config = dict(
    num_hidden_layers=10,
    norm_place='pre',
    bias='all',
    tie_word_embeddings=True,
    parallel_block=False,
    init='trunc',
    init_std_up=0.0415,
    beta2=0.99,
    lr_head=0.0124,
    max_steps=4066,
)
Each number is 200 + 30 x the weight over its row's rms, rounded and kept within 0 to 999. Layers, rows and columns count from 0. The size before them is the row's rms in percent of the matrix's.

# down: layer 3 MLP down (transposed), 896x224, rms 0.232, rows 546-576, columns 0-111
# up: layer 3 MLP up, 896x224, rms 0.243, rows 547-577, columns 0-111
down546,104,188,181,211,206,222,153,191,213,239,213,222,157,187,147,171,231,194,189,229,246,204,200,175,166,201,151,216,192,223,244,214,233,242,168,209,210,197,206,236,208,139,188,151,214,209,184,187,170,220,228,210,234,171,210,146,201,251,259,205,182,249,153,170,220,199,172,162,224,228,145,224,222,196,244,182,211,177,159,213,217,201,206,226,178,256,161,190,225,254,154,242,201,197,219,177,233,205,226,128,173,218,171,219,221,133,189,237,223,196,175,212,219
up547,091,199,197,177,181,148,179,251,190,206,234,155,143,156,237,215,198,181,185,207,218,299,183,191,192,240,137,216,243,232,207,197,237,226,174,205,197,232,198,168,220,209,156,207,173,236,221,204,207,249,102,198,158,214,215,163,200,185,172,207,210,194,197,216,216,177,158,170,190,250,206,170,166,229,195,171,189,190,194,204,171,219,185,191,178,192,210,196,179,210,219,260,254,171,182,153,279,192,183,215,201,202,197,244,192,197,196,170,192,216,214,183,204
down547,093,186,189,274,223,236,216,229,165,198,160,186,255,182,150,214,244,196,227,190,217,148,228,177,195,241,192,170,185,176,168,165,184,225,211,208,185,183,212,196,142,248,219,201,215,193,211,184,226,201,257,221,202,235,187,214,195,188,145,193,152,212,182,194,167,150,236,268,131,262,167,202,203,165,202,121,200,186,188,209,231,243,187,193,213,234,191,218,195,232,179,200,180,231,165,246,189,207,218,135,175,132,232,201,214,178,196,245,229,160,122,241,175
up548,087,165,270,183,228,207,179,202,177,189,214,226,177,279,166,220,242,175,190,222,169,189,203,169,185,243,186,199,201,146,214,174,192,221,226,215,209,197,181,211,233,201,219,170,196,208,277,190,208,193,179,224,183,187,143,203,164,181,215,190,144,215,234,212,171,163,143,177,235,133,267,183,225,258,212,205,177,261,158,250,204,222,188,186,185,194,210,177,187,218,251,257,204,202,212,221,162,179,185,182,172,176,196,180,220,202,215,191,260,216,177,169,191
down548,094,248,185,277,232,269,231,189,221,241,255,238,198,147,216,214,198,234,201,237,213,224,184,216,225,229,224,210,185,218,191,215,214,262,212,175,216,224,202,181,238,206,243,163,242,229,194,211,220,159,244,190,186,214,203,209,226,207,236,207,196,226,213,141,195,229,211,172,170,196,212,181,165,207,220,191,178,190,180,221,220,135,193,260,196,203,189,184,235,175,146,176,195,215,191,180,113,182,201,175,233,175,149,193,245,199,168,195,191,131,169,167,167
up549,094,191,224,166,224,192,236,178,210,220,200,209,193,262,264,174,160,221,236,120,205,270,169,126,169,164,233,231,201,188,232,177,127,239,225,224,211,233,161,184,242,185,187,236,169,222,217,194,203,145,217,176,190,218,243,219,223,273,193,249,179,158,204,211,205,193,194,158,202,197,217,118,216,231,170,180,208,166,218,175,235,219,130,186,244,196,210,170,170,233,181,232,219,202,157,227,208,216,178,175,205,198,179,196,202,210,213,199,157,163,178,190,194
down549,107,215,169,187,235,263,199,244,233,199,203,135,153,198,228,181,222,228,168,217,219,225,207,228,208,231,199,172,248,149,106,190,201,158,150,202,198,205,240,238,196,189,191,190,252,230,268,216,231,235,184,180,198,231,184,202,204,209,245,199,256,244,231,240,206,185,218,197,205,246,174,216,215,199,168,201,171,186,224,218,176,275,208,176,176,237,160,169,225,200,184,204,236,235,179,206,190,198,200,175,191,196,236,151,198,178,205,144,203,214,161,191,152
up550,103,205,200,150,253,185,160,224,176,206,183,219,216,150,236,175,217,198,224,176,176,212,203,173,216,228,157,188,219,197,222,121,130,177,235,224,232,215,198,168,199,228,207,192,232,238,253,165,231,189,207,171,194,198,206,213,194,166,239,188,169,188,225,205,230,186,209,244,207,207,280,177,150,167,168,189,191,201,212,186,218,255,232,178,206,169,226,172,220,166,188,210,240,219,164,273,192,263,194,196,164,223,154,205,184,199,177,142,202,232,205,196,198
down550,108,169,147,188,245,279,189,220,216,191,176,216,217,200,142,193,191,246,193,146,249,212,212,174,190,200,259,190,194,224,174,206,228,204,208,182,201,236,158,208,213,186,243,195,236,229,159,200,222,183,167,120,243,183,189,204,268,153,198,222,171,197,175,178,171,236,151,208,185,151,197,199,215,174,183,210,170,214,213,191,175,254,225,183,119,207,237,204,220,107,202,210,213,266,204,162,222,206,215,220,220,140,215,218,214,172,194,217,225,195,194,200,200
up551,096,179,219,164,181,264,221,226,197,156,204,176,214,261,209,185,200,217,216,203,166,174,206,218,212,172,198,178,162,236,226,238,245,222,165,195,198,245,168,206,124,199,202,201,234,170,243,166,193,232,153,204,173,235,183,192,218,157,176,216,228,183,210,189,204,228,281,171,217,197,209,207,162,185,204,207,249,154,200,174,232,166,206,190,182,167,206,211,265,166,160,228,160,155,245,213,145,176,162,249,219,226,159,235,144,201,229,200,183,203,204,225,174
down551,109,226,216,167,186,252,181,206,200,225,193,216,181,168,246,254,183,156,190,189,245,214,272,187,204,192,225,167,223,218,161,212,212,155,146,206,208,206,242,193,201,194,282,196,214,222,212,222,174,258,243,171,195,216,167,178,205,120,165,261,175,221,178,213,216,219,222,241,181,161,187,203,190,202,193,235,221,196,210,220,205,253,217,199,140,220,216,190,174,164,195,169,206,195,216,217,200,176,262,159,230,173,168,146,182,210,156,166,220,265,164,215,238
up552,092,232,254,188,152,253,220,207,209,164,203,203,241,226,182,210,208,181,169,206,194,211,188,154,221,230,197,162,238,195,186,197,218,176,224,132,202,197,201,238,172,183,247,212,230,231,218,195,251,178,211,222,158,210,228,138,185,172,159,170,211,183,245,138,272,222,188,193,226,228,181,125,211,239,229,220,172,204,185,141,202,190,207,205,199,186,231,181,175,177,203,188,200,163,165,194,207,248,166,176,225,133,229,179,199,177,211,226,176,175,234,241,225
down552,091,188,165,180,248,212,201,213,234,185,166,178,193,206,224,194,171,258,207,212,181,194,158,218,168,249,203,176,179,144,236,221,196,201,201,228,201,210,225,237,159,210,209,150,189,224,186,247,163,204,226,199,216,237,178,190,149,228,209,214,215,190,195,180,240,168,197,193,264,181,218,192,227,228,164,136,257,210,183,239,210,221,230,214,190,161,246,165,240,183,182,189,210,176,185,200,186,202,140,213,223,135,206,198,217,165,187,213,234,199,234,207,215
up553,104,230,231,206,242,205,234,266,208,195,224,139,165,159,235,193,196,217,209,178,200,207,228,194,199,174,224,166,177,204,170,198,201,145,227,148,185,219,167,206,232,235,203,223,188,197,229,255,203,157,162,276,202,205,168,231,205,230,248,167,211,178,224,247,207,193,202,207,233,195,158,222,179,237,234,175,200,206,204,158,156,163,128,215,233,226,191,233,219,263,216,243,194,165,216,147,182,232,186,201,167,177,162,247,254,219,151,188,156,194,176,197,201
down553,091,233,167,230,191,263,205,217,163,216,211,196,237,162,176,171,209,172,206,214,218,249,190,204,209,169,178,241,193,196,172,223,199,182,191,248,193,163,251,255,230,173,193,184,206,214,271,169,196,261,198,180,207,140,207,156,207,187,201,222,229,122,199,155,266,262,197,193,136,155,222,221,173,185,155,224,175,217,250,157,207,119,205,172,240,155,158,196,248,210,207,201,203,230,189,248,198,158,222,183,228,192,211,179,189,203,186,207,181,220,181,181,216
up554,098,176,215,244,239,174,173,267,205,203,248,184,188,199,236,147,191,177,214,157,208,245,186,204,192,174,206,194,232,196,167,188,199,216,235,214,177,196,196,217,216,204,219,203,213,187,232,205,164,221,239,205,183,163,220,181,199,154,189,196,156,191,207,191,179,252,187,206,202,197,190,194,209,164,182,254,177,245,165,184,182,223,205,230,233,170,191,181,174,234,208,224,157,178,199,213,145,232,236,269,211,201,241,146,145,194,235,192,202,208,163,180,231
down554,111,153,198,167,231,236,193,193,194,226,138,249,233,241,164,182,216,133,226,131,219,260,228,252,186,204,180,203,152,225,234,228,222,220,165,154,207,199,190,202,196,191,197,161,235,205,230,189,156,208,218,148,188,207,201,155,168,226,231,158,240,211,207,204,241,238,196,209,283,237,252,212,201,174,212,196,211,194,181,178,201,223,167,218,251,151,246,226,197,230,134,156,205,193,215,205,186,205,262,216,200,184,190,188,200,160,185,186,254,146,187,146,182
up555,098,225,216,233,227,165,213,237,148,212,196,193,244,214,184,167,231,211,142,210,224,183,245,199,178,192,203,179,198,230,150,148,193,186,186,167,200,239,153,186,213,198,172,173,230,237,234,239,211,194,179,168,182,244,215,202,208,203,199,237,232,191,275,207,215,153,187,163,204,208,222,204,225,236,181,220,189,216,159,199,210,191,215,202,183,226,152,297,216,178,218,249,194,219,211,235,250,186,176,226,206,204,220,226,202,202,238,184,195,219,223,236,210
down555,100,155,216,207,217,238,196,215,187,203,205,227,186,186,176,190,193,223,169,239,243,183,260,139,223,273,155,230,169,209,160,214,239,189,256,227,271,240,261,206,259,206,214,160,241,215,200,194,180,195,241,192,241,230,188,177,174,259,209,215,224,176,246,223,231,235,223,199,201,196,199,190,257,252,214,204,174,176,180,221,211,216,148,238,185,155,187,209,215,259,200,208,203,233,235,223,197,204,188,194,190,215,230,177,206,158,161,186,192,179,195,212,174
up556,096,158,201,185,190,238,177,203,191,257,247,218,205,187,154,195,223,198,175,208,167,199,223,193,261,205,204,217,249,194,193,215,178,218,240,209,212,193,183,178,213,213,204,173,200,136,192,169,231,205,163,213,169,198,147,242,162,196,208,189,202,222,215,183,178,189,220,205,180,186,235,219,199,198,226,213,194,151,179,156,227,197,215,269,232,230,207,213,238,187,222,202,212,122,186,258,219,253,203,174,194,208,218,252,199,130,171,148,226,235,180,170,170
down556,106,238,161,206,166,209,198,225,182,169,194,212,182,128,243,214,236,191,196,156,240,235,237,216,219,126,201,190,173,252,236,259,202,154,160,222,195,174,167,179,176,162,220,215,221,253,206,160,225,194,200,225,274,205,241,188,224,163,179,185,166,141,198,190,169,209,185,199,157,202,225,227,198,235,208,214,222,207,234,203,200,234,173,201,194,197,203,150,226,209,179,211,217,264,216,196,191,153,181,191,195,243,196,215,233,218,194,196,185,184,242,202,241
up557,101,159,208,162,211,186,173,216,223,218,173,153,229,210,203,177,151,237,225,193,255,167,199,190,192,152,162,163,220,208,217,226,196,205,240,198,172,158,245,207,185,204,172,204,238,157,205,211,277,157,187,173,196,231,201,235,155,233,210,161,182,175,217,218,207,157,152,217,219,158,205,134,230,191,211,198,183,186,175,128,204,243,188,223,174,229,217,192,174,204,220,228,240,194,241,231,191,205,192,208,94,167,194,172,226,178,182,160,146,235,170,165,235
down557,106,197,231,227,213,178,217,184,213,235,182,203,196,164,190,223,217,163,202,228,159,184,207,108,174,203,223,161,173,196,163,195,232,191,220,228,220,191,185,199,172,225,242,186,182,167,182,208,222,199,230,198,195,272,207,195,200,140,139,208,243,212,220,172,265,200,203,230,185,273,214,136,218,214,167,183,136,195,188,203,231,215,210,147,202,193,190,211,235,238,249,176,228,227,158,156,194,152,190,140,232,188,192,216,192,223,209,202,211,219,167,182,194
up558,094,214,194,225,185,202,265,141,175,179,207,190,203,210,201,162,195,228,218,173,220,217,208,247,251,201,243,153,194,176,177,194,228,210,239,239,166,196,201,227,223,182,182,162,200,186,215,176,232,133,176,232,233,164,212,212,188,221,193,228,225,132,199,242,215,199,213,217,145,182,191,250,195,265,130,163,209,223,215,168,219,224,231,184,219,255,183,220,184,246,214,167,249,203,209,163,210,250,180,176,172,160,161,236,173,246,176,178,178,233,192,187,198
down558,100,156,189,244,204,182,209,193,244,187,190,250,173,234,161,201,168,205,188,194,213,204,163,163,214,170,170,209,113,166,228,221,188,255,184,234,169,215,244,177,220,201,208,196,187,175,119,198,236,159,183,221,206,162,159,202,169,168,221,192,189,208,165,124,214,212,200,174,192,232,156,239,173,179,163,198,145,196,248,223,204,193,194,207,196,224,235,179,239,216,255,227,161,228,141,193,161,203,187,186,186,170,208,215,208,216,191,231,189,179,208,162,201
up559,095,194,180,155,161,208,163,193,245,159,145,157,159,216,197,207,238,222,159,187,183,233,208,186,253,163,252,223,186,222,224,193,208,262,245,199,237,133,200,226,212,161,179,185,248,216,189,262,184,198,222,213,243,170,155,212,207,185,182,185,188,236,226,181,193,241,210,171,185,250,192,208,262,135,160,147,230,146,264,227,265,165,189,224,170,191,225,183,158,219,181,184,199,161,260,194,156,222,203,229,226,218,215,178,179,207,231,201,183,236,183,187,191
down559,095,172,216,195,187,179,256,169,177,177,245,261,193,186,149,209,226,174,254,227,216,195,191,214,189,236,257,167,188,186,250,191,226,190,192,144,201,219,233,213,212,177,182,171,146,180,189,197,185,158,178,186,185,156,169,174,221,214,225,183,188,192,202,207,192,226,131,198,205,184,205,206,204,246,137,155,246,169,240,238,219,163,209,229,232,200,133,160,211,197,184,252,212,213,196,165,230,209,153,205,209,210,217,196,240,182,190,195,229,181,184,220,227
up560,101,242,172,187,219,155,244,212,187,216,208,208,213,207,224,229,283,202,198,223,203,240,220,154,188,207,162,182,230,197,202,151,166,202,208,218,212,209,203,171,204,206,196,207,175,200,241,233,181,202,188,233,198,223,171,210,196,191,246,227,223,197,202,156,239,181,184,184,226,136,190,148,199,215,232,227,203,188,286,165,176,208,213,197,225,131,205,202,210,163,186,183,248,208,265,168,179,211,235,203,141,200,248,139,229,140,268,182,114,221,158,195,211
down560,100,221,180,177,214,206,245,220,256,180,225,193,215,195,235,183,209,173,192,289,210,228,201,120,247,186,238,225,174,187,208,193,205,169,167,228,258,191,203,165,157,162,208,230,209,149,196,165,226,192,224,205,173,175,216,253,214,200,209,195,189,267,192,173,195,233,217,169,245,255,174,193,232,181,181,207,229,211,221,192,190,171,198,178,230,146,195,240,154,183,195,226,234,261,176,209,185,178,242,166,206,216,203,174,246,217,226,208,151,186,191,165,199
up561,102,197,223,206,153,169,217,175,172,171,222,199,181,186,185,206,256,155,129,203,173,169,186,158,216,142,219,194,208,149,249,238,157,163,224,201,179,185,176,205,168,206,197,226,223,193,240,189,199,202,210,248,200,174,209,138,174,159,254,283,184,183,208,186,236,204,204,259,208,256,197,245,269,217,196,200,207,224,209,210,196,181,191,196,192,185,157,193,245,176,185,173,274,214,203,216,195,192,196,205,174,168,215,191,171,184,317,205,221,191,196,225,232
down561,099,232,220,229,178,246,218,247,199,192,206,139,194,185,191,221,191,173,210,177,294,224,180,252,241,271,181,151,145,212,195,155,221,207,200,224,239,177,145,156,222,159,278,250,200,218,198,192,164,247,221,199,202,200,205,209,205,188,225,161,195,228,216,201,230,153,210,216,212,210,160,156,172,180,219,210,177,216,190,201,213,241,196,232,198,199,194,174,174,181,207,171,189,229,135,187,259,187,200,187,194,176,193,183,252,234,180,199,142,237,220,171,245
up562,102,134,193,217,180,210,234,215,281,219,241,229,183,237,155,191,200,202,122,265,150,209,212,186,193,145,227,172,222,143,225,182,242,183,128,160,197,231,206,193,222,162,210,167,186,213,249,228,203,228,209,238,182,207,213,171,212,189,175,203,215,212,176,167,261,162,163,175,212,178,206,189,243,224,209,161,207,196,248,152,232,142,217,236,170,194,186,222,184,184,198,217,186,188,212,218,197,210,197,222,219,239,246,191,187,132,170,176,174,212,203,191,166
down562,104,173,209,198,250,180,189,160,164,161,215,280,277,163,198,223,252,157,226,162,231,188,181,180,220,197,198,265,220,270,208,198,196,217,210,229,266,168,207,155,199,231,128,183,261,157,170,185,186,215,214,255,181,195,225,203,191,238,194,150,176,189,185,170,149,227,189,259,184,170,198,180,258,147,212,169,212,205,214,122,205,178,242,198,171,179,184,187,251,230,135,240,208,224,177,217,166,191,250,201,209,233,203,178,212,220,258,189,179,184,194,207,165
up563,097,211,202,226,157,177,241,179,207,214,245,192,232,215,233,227,236,220,195,130,202,235,195,186,193,160,174,121,204,206,275,187,195,182,185,250,181,203,187,254,205,211,175,185,184,177,200,213,202,223,194,198,211,242,218,143,206,236,198,229,253,160,223,176,182,237,198,195,242,173,186,189,209,178,187,196,172,186,209,179,137,197,152,154,223,210,204,195,228,195,206,169,177,193,233,207,202,216,118,189,203,193,204,146,203,200,179,229,157,191,218,199,112
down563,102,208,208,174,280,240,174,175,168,166,207,173,240,215,186,193,237,206,203,248,161,210,232,229,261,191,277,187,181,212,125,140,205,222,238,153,234,139,222,208,172,199,206,180,213,259,200,215,193,127,176,218,221,185,200,182,239,228,175,176,198,248,240,197,173,174,185,198,152,191,262,211,179,226,193,184,192,169,218,214,254,172,184,248,214,233,191,197,221,197,222,244,243,182,209,195,219,170,241,247,218,239,212,208,192,244,198,270,223,211,226,198,189
up564,114,194,168,197,171,171,236,149,199,182,238,227,171,254,202,152,232,135,215,226,118,190,248,217,195,224,212,195,219,183,215,182,210,253,242,197,198,193,225,170,161,177,184,201,185,166,203,249,249,205,234,197,238,163,200,176,245,205,202,187,180,172,234,201,199,198,217,234,123,239,191,204,205,214,187,198,181,205,169,193,174,204,217,215,201,185,155,246,202,244,191,254,179,227,157,206,198,112,167,216,239,202,183,205,228,209,176,170,175,168,201,217,214
down564,102,194,196,245,182,179,202,189,177,192,197,211,238,237,189,234,153,207,173,209,211,226,208,214,160,186,195,189,196,176,197,274,199,216,159,146,195,247,225,214,215,147,225,180,181,166,175,196,182,218,161,198,182,187,129,124,149,166,245,237,253,199,204,138,218,203,183,183,235,199,208,158,237,171,187,200,187,211,161,144,228,182,192,166,193,192,190,241,175,215,190,137,185,204,163,216,241,224,181,193,172,201,170,190,214,211,256,176,187,171,227,247,166
up565,106,225,201,199,204,152,186,186,202,137,187,218,241,263,218,195,270,254,196,190,233,253,211,225,258,203,186,187,242,254,215,248,163,191,220,185,155,186,204,201,203,164,200,207,197,190,205,189,175,217,200,210,202,217,225,207,185,226,208,185,258,174,228,171,171,183,190,245,198,123,266,175,263,180,214,194,206,175,206,187,236,201,191,217,166,264,180,238,261,189,205,123,189,203,219,257,173,165,202,204,173,154,186,178,212,180,230,210,189,195,196,210,169
down565,106,144,217,187,209,200,224,217,202,207,137,202,225,179,241,193,192,268,217,184,194,198,243,242,223,246,254,242,207,224,224,189,197,188,207,157,205,215,180,194,165,231,180,242,256,214,221,239,190,187,203,258,205,181,173,204,193,225,245,190,147,196,189,227,212,250,175,234,146,191,215,166,205,173,159,224,214,180,175,141,220,238,149,230,209,129,196,231,171,172,179,178,228,166,128,205,259,146,202,222,200,214,221,202,163,183,193,238,198,208,206,252,282
up566,102,202,233,229,172,167,254,206,167,198,209,182,200,213,129,209,188,166,175,205,176,168,236,234,153,169,192,182,186,172,222,201,190,168,207,160,177,145,221,230,202,284,203,204,238,201,261,191,193,164,169,215,116,181,188,162,241,225,210,161,214,200,177,161,204,211,192,134,249,164,198,198,177,212,258,208,179,206,292,126,268,211,227,207,123,178,213,173,140,204,218,197,250,216,247,151,184,181,194,205,193,218,193,219,209,184,190,114,190,234,225,213,171
down566,090,199,242,219,238,199,196,132,220,214,186,222,235,158,249,237,192,244,223,217,207,260,206,179,193,271,178,225,173,159,135,292,259,145,228,241,230,197,206,232,250,217,224,236,222,188,248,180,218,242,195,189,260,211,177,184,182,215,173,214,178,227,186,197,214,237,223,228,190,227,221,211,185,195,195,149,211,172,141,233,190,165,181,204,261,172,173,245,239,266,195,174,182,135,186,197,190,128,221,213,227,211,235,185,229,238,170,214,231,205,215,199,258
up567,110,179,177,198,207,148,162,194,202,212,247,199,187,168,187,197,265,187,198,240,168,159,141,191,175,197,201,206,162,160,237,194,211,206,165,196,171,183,162,213,222,223,172,167,229,165,248,167,170,205,200,253,221,202,206,170,223,204,209,145,220,208,141,235,235,157,177,171,240,189,222,192,221,202,248,293,214,182,239,207,201,230,199,169,181,233,155,221,223,175,165,152,201,158,185,209,206,175,186,156,223,238,174,205,249,165,192,131,190,173,224,188,204
down567,113,222,212,260,200,211,198,251,241,221,182,191,156,191,239,190,164,209,219,191,234,140,240,175,246,233,266,200,238,216,184,196,217,183,171,183,220,184,240,220,252,180,185,135,162,198,213,257,141,167,248,168,207,173,188,224,220,189,180,204,173,177,191,227,228,202,225,216,222,153,173,172,187,155,229,240,203,215,196,174,179,202,191,248,231,240,146,151,247,205,188,200,208,218,204,146,213,215,176,174,278,195,208,190,240,193,214,143,231,189,216,221,166
up568,104,196,216,140,195,205,148,233,209,200,172,205,240,234,212,189,225,218,187,221,158,191,172,239,211,190,220,161,236,201,143,213,204,195,229,208,163,205,202,221,192,258,171,186,182,176,222,184,148,262,158,248,162,205,202,139,163,188,188,187,193,188,210,192,173,209,222,224,172,163,235,175,167,234,146,188,198,185,200,229,229,184,152,236,195,249,179,208,188,207,115,213,197,222,184,252,226,186,221,204,165,191,208,188,187,160,215,171,211,172,233,235,200
down568,091,244,212,260,218,213,251,173,183,235,161,200,160,200,159,196,175,219,182,202,178,206,163,182,210,137,236,260,231,238,232,188,218,163,160,199,205,240,209,196,227,188,228,202,236,214,166,279,182,173,243,168,172,236,185,151,234,236,238,200,185,209,193,183,183,211,244,194,179,176,215,183,201,158,276,188,177,207,192,183,179,187,293,194,165,143,245,238,173,159,217,188,253,218,260,248,180,205,161,185,250,172,234,215,192,275,179,217,189,167,206,177,173
up569,106,205,219,161,241,209,237,209,211,209,212,211,270,193,168,164,188,224,198,242,251,217,201,178,179,175,174,209,184,224,185,172,218,206,167,202,209,175,258,159,217,195,208,184,244,240,202,179,254,175,183,123,241,195,157,155,200,189,205,161,182,135,197,201,158,195,186,167,258,249,152,134,245,219,191,217,187,180,196,227,139,244,176,195,181,243,165,169,201,192,208,222,180,144,199,179,171,195,226,190,120,192,217,149,199,200,166,197,170,267,173,211,227
down569,098,155,218,230,184,163,161,226,166,180,160,205,229,180,243,234,200,248,203,190,186,260,225,175,245,188,228,263,239,215,201,244,178,272,199,203,206,210,256,200,199,233,239,195,206,204,195,257,190,171,217,206,205,187,161,219,225,212,218,143,229,193,249,224,187,205,143,198,233,184,237,158,175,198,167,201,266,218,183,194,191,161,133,228,188,181,218,190,206,223,218,221,209,251,166,167,131,217,226,228,219,180,207,195,166,187,187,136,197,249,223,209,162
up570,091,267,244,223,214,230,232,216,155,138,219,231,208,182,234,177,172,230,212,228,218,224,168,221,195,185,223,223,183,195,202,208,197,202,162,226,245,194,222,182,189,199,253,165,270,226,210,206,176,205,179,226,218,166,194,215,147,238,186,177,165,195,235,204,253,207,203,205,189,163,151,178,174,211,226,189,201,187,166,210,185,240,216,182,237,198,177,174,208,216,213,155,198,185,221,199,263,265,206,171,228,128,177,234,190,238,180,211,219,220,210,135,192
down570,105,144,169,153,213,196,222,261,230,209,203,208,238,222,207,237,286,171,187,227,147,186,154,165,175,214,169,189,231,177,225,167,159,182,207,186,208,192,174,201,212,211,166,206,216,206,243,181,215,207,163,157,226,209,212,153,223,176,193,228,260,208,184,182,189,197,171,196,271,127,179,180,226,192,163,208,184,202,229,206,181,217,198,252,161,203,188,191,240,209,240,189,162,183,162,142,233,160,218,270,223,199,233,218,277,222,218,198,160,177,220,216,190
up571,119,255,171,185,240,203,195,171,201,115,200,156,217,221,143,226,239,192,206,211,220,163,220,217,199,149,173,222,154,236,239,161,199,202,233,227,177,244,231,194,166,204,177,195,195,197,193,245,165,212,197,228,163,182,178,209,146,187,212,157,218,178,232,211,180,252,151,190,177,188,194,178,212,199,195,209,184,262,205,265,252,212,181,181,168,146,174,164,189,265,173,213,213,220,180,234,203,172,253,207,183,146,216,201,179,194,233,186,215,169,221,218,170
down571,084,206,235,209,210,242,160,203,270,200,226,199,229,213,263,248,209,210,195,225,224,174,197,205,201,167,189,177,199,227,184,195,219,235,168,198,245,163,195,206,137,169,171,226,171,180,213,206,188,173,157,113,237,228,119,200,196,201,211,221,183,239,150,189,191,190,178,199,181,191,263,238,170,216,217,229,156,208,218,184,189,217,211,205,185,197,181,243,161,205,213,236,195,126,183,123,163,226,187,209,175,202,170,138,177,162,213,227,199,249,247,157,181
up572,099,168,213,135,146,226,204,191,196,209,195,116,203,209,208,170,195,171,204,258,184,215,176,165,216,246,173,213,216,183,176,190,199,179,183,171,196,183,205,168,212,241,248,177,172,209,205,175,124,205,180,204,225,204,163,237,206,199,177,216,192,208,255,239,184,180,229,218,202,172,260,188,180,204,228,165,182,226,223,207,174,236,228,154,203,204,242,233,213,217,203,151,156,144,234,199,235,204,230,201,140,258,204,247,263,190,277,171,238,216,208,177,230
down572,094,176,164,244,191,226,284,212,208,221,187,211,161,187,219,195,161,242,168,227,211,238,190,179,156,219,227,202,204,185,247,227,206,207,231,232,157,196,247,212,185,143,210,220,230,171,229,255,182,238,153,164,101,228,203,156,200,182,210,228,218,224,235,240,283,215,203,191,234,194,229,198,210,199,153,230,161,196,215,174,193,186,184,216,143,203,208,209,263,170,164,212,213,184,190,223,203,198,162,190,205,131,243,203,187,229,235,141,220,181,233,214,167
up573,096,214,233,186,198,169,202,229,186,188,175,194,218,194,205,205,197,176,257,222,147,184,211,189,200,197,218,209,222,172,229,192,183,212,213,257,181,215,195,187,181,188,184,216,154,210,275,168,129,161,209,158,188,206,214,222,174,242,222,221,167,209,163,228,183,259,188,193,245,239,221,164,205,148,214,210,203,254,201,241,171,209,187,161,219,158,179,211,172,207,225,241,214,210,206,178,186,189,159,191,170,170,212,192,177,159,189,211,157,248,191,196,200
down573,088,178,194,166,187,183,199,176,208,200,206,255,206,176,214,227,177,190,173,226,261,165,229,168,204,166,239,207,180,203,203,133,184,260,216,244,234,149,189,186,170,216,177,186,178,201,170,184,209,227,193,219,202,219,214,231,237,170,181,192,214,138,210,211,228,170,210,217,226,186,213,207,242,248,221,192,193,185,182,217,218,191,178,227,202,223,255,177,256,198,247,208,187,228,161,182,173,161,207,165,214,190,141,222,207,227,204,205,224,152,193,181,195
up574,094,253,207,252,222,220,237,188,155,165,191,178,149,206,186,154,263,215,194,187,193,219,225,222,191,224,192,213,238,233,210,228,173,221,203,176,215,170,183,195,223,194,234,237,199,227,212,229,196,173,142,255,168,236,209,231,225,176,254,161,202,206,227,192,236,205,161,159,186,250,197,204,216,232,211,216,187,145,191,214,218,208,235,132,232,249,199,250,169,222,189,204,234,207,188,237,162,161,187,154,252,214,223,173,170,216,149,187,184,197,136,170,138
down574,092,133,220,184,241,182,133,173,299,198,189,160,233,226,176,223,211,169,213,234,251,199,166,177,277,210,198,219,222,198,189,142,194,161,199,161,203,233,177,212,186,204,192,180,175,200,214,200,198,179,246,212,184,195,178,218,192,199,148,203,224,239,241,154,195,184,212,149,261,220,231,197,179,201,198,210,244,201,238,209,179,212,175,154,187,156,218,195,226,165,164,252,207,224,209,190,210,190,171,159,215,243,216,208,207,163,213,207,212,185,245,239,199
up575,096,185,235,207,177,162,172,187,212,250,172,186,200,204,224,209,220,217,140,249,117,136,189,224,224,219,210,182,186,212,189,189,210,211,217,185,186,163,243,197,191,207,166,195,219,194,187,211,212,240,183,201,240,146,206,196,184,195,189,243,196,191,225,246,209,169,169,209,186,186,173,189,247,187,193,163,226,254,225,173,172,193,190,187,201,236,206,195,165,241,204,220,229,228,179,130,224,216,192,196,252,177,196,225,179,204,193,224,185,241,126,242,152
down575,104,219,183,222,187,195,194,191,255,234,152,151,227,183,178,194,190,230,168,184,206,224,195,191,191,250,202,207,225,233,173,231,198,226,205,256,221,219,169,171,204,168,209,191,204,199,208,141,207,132,216,232,179,158,165,214,276,228,193,158,210,174,203,233,172,204,170,221,195,220,187,261,154,239,234,193,270,246,197,166,181,200,253,214,167,185,200,180,165,246,198,177,207,223,192,178,203,251,195,181,190,217,239,193,206,211,209,215,184,193,114,216,196
up576,107,194,204,186,234,225,248,236,275,206,218,276,235,195,167,177,216,221,199,162,224,174,205,238,213,180,190,211,156,211,206,257,195,204,199,199,161,186,223,184,192,242,215,179,197,177,174,221,181,238,153,237,231,279,198,171,139,185,221,191,144,184,233,209,182,151,175,170,177,179,205,266,224,193,194,137,214,151,234,124,198,193,240,214,194,161,259,142,200,171,245,200,154,183,231,231,176,223,233,211,204,216,220,180,247,188,214,202,226,218,189,153,195
down576,107,242,233,220,211,276,161,170,226,144,186,198,223,200,196,226,231,229,176,193,217,209,234,183,225,146,198,195,225,215,193,234,209,255,216,219,224,226,235,215,272,148,124,160,160,239,211,199,216,187,224,169,239,218,199,266,277,211,197,192,274,186,139,201,193,202,221,146,188,161,181,175,216,206,209,168,186,153,214,176,200,233,188,195,164,237,249,183,145,203,209,260,220,232,190,176,203,189,221,165,259,211,220,159,224,205,167,195,152,207,187,182,170
up577,102,219,234,143,194,161,189,215,153,154,237,188,199,194,230,180,189,210,233,179,251,182,212,170,180,226,188,192,167,188,253,165,147,179,237,185,178,207,163,202,186,250,198,218,240,230,204,183,143,154,167,188,258,212,175,232,257,154,179,223,160,253,196,165,209,194,218,133,229,178,245,146,217,215,173,206,192,174,203,224,186,187,171,263,258,212,190,190,225,210,190,261,171,225,187,188,217,213,212,183,263,150,214,198,191,167,192,159,201,189,183,215,176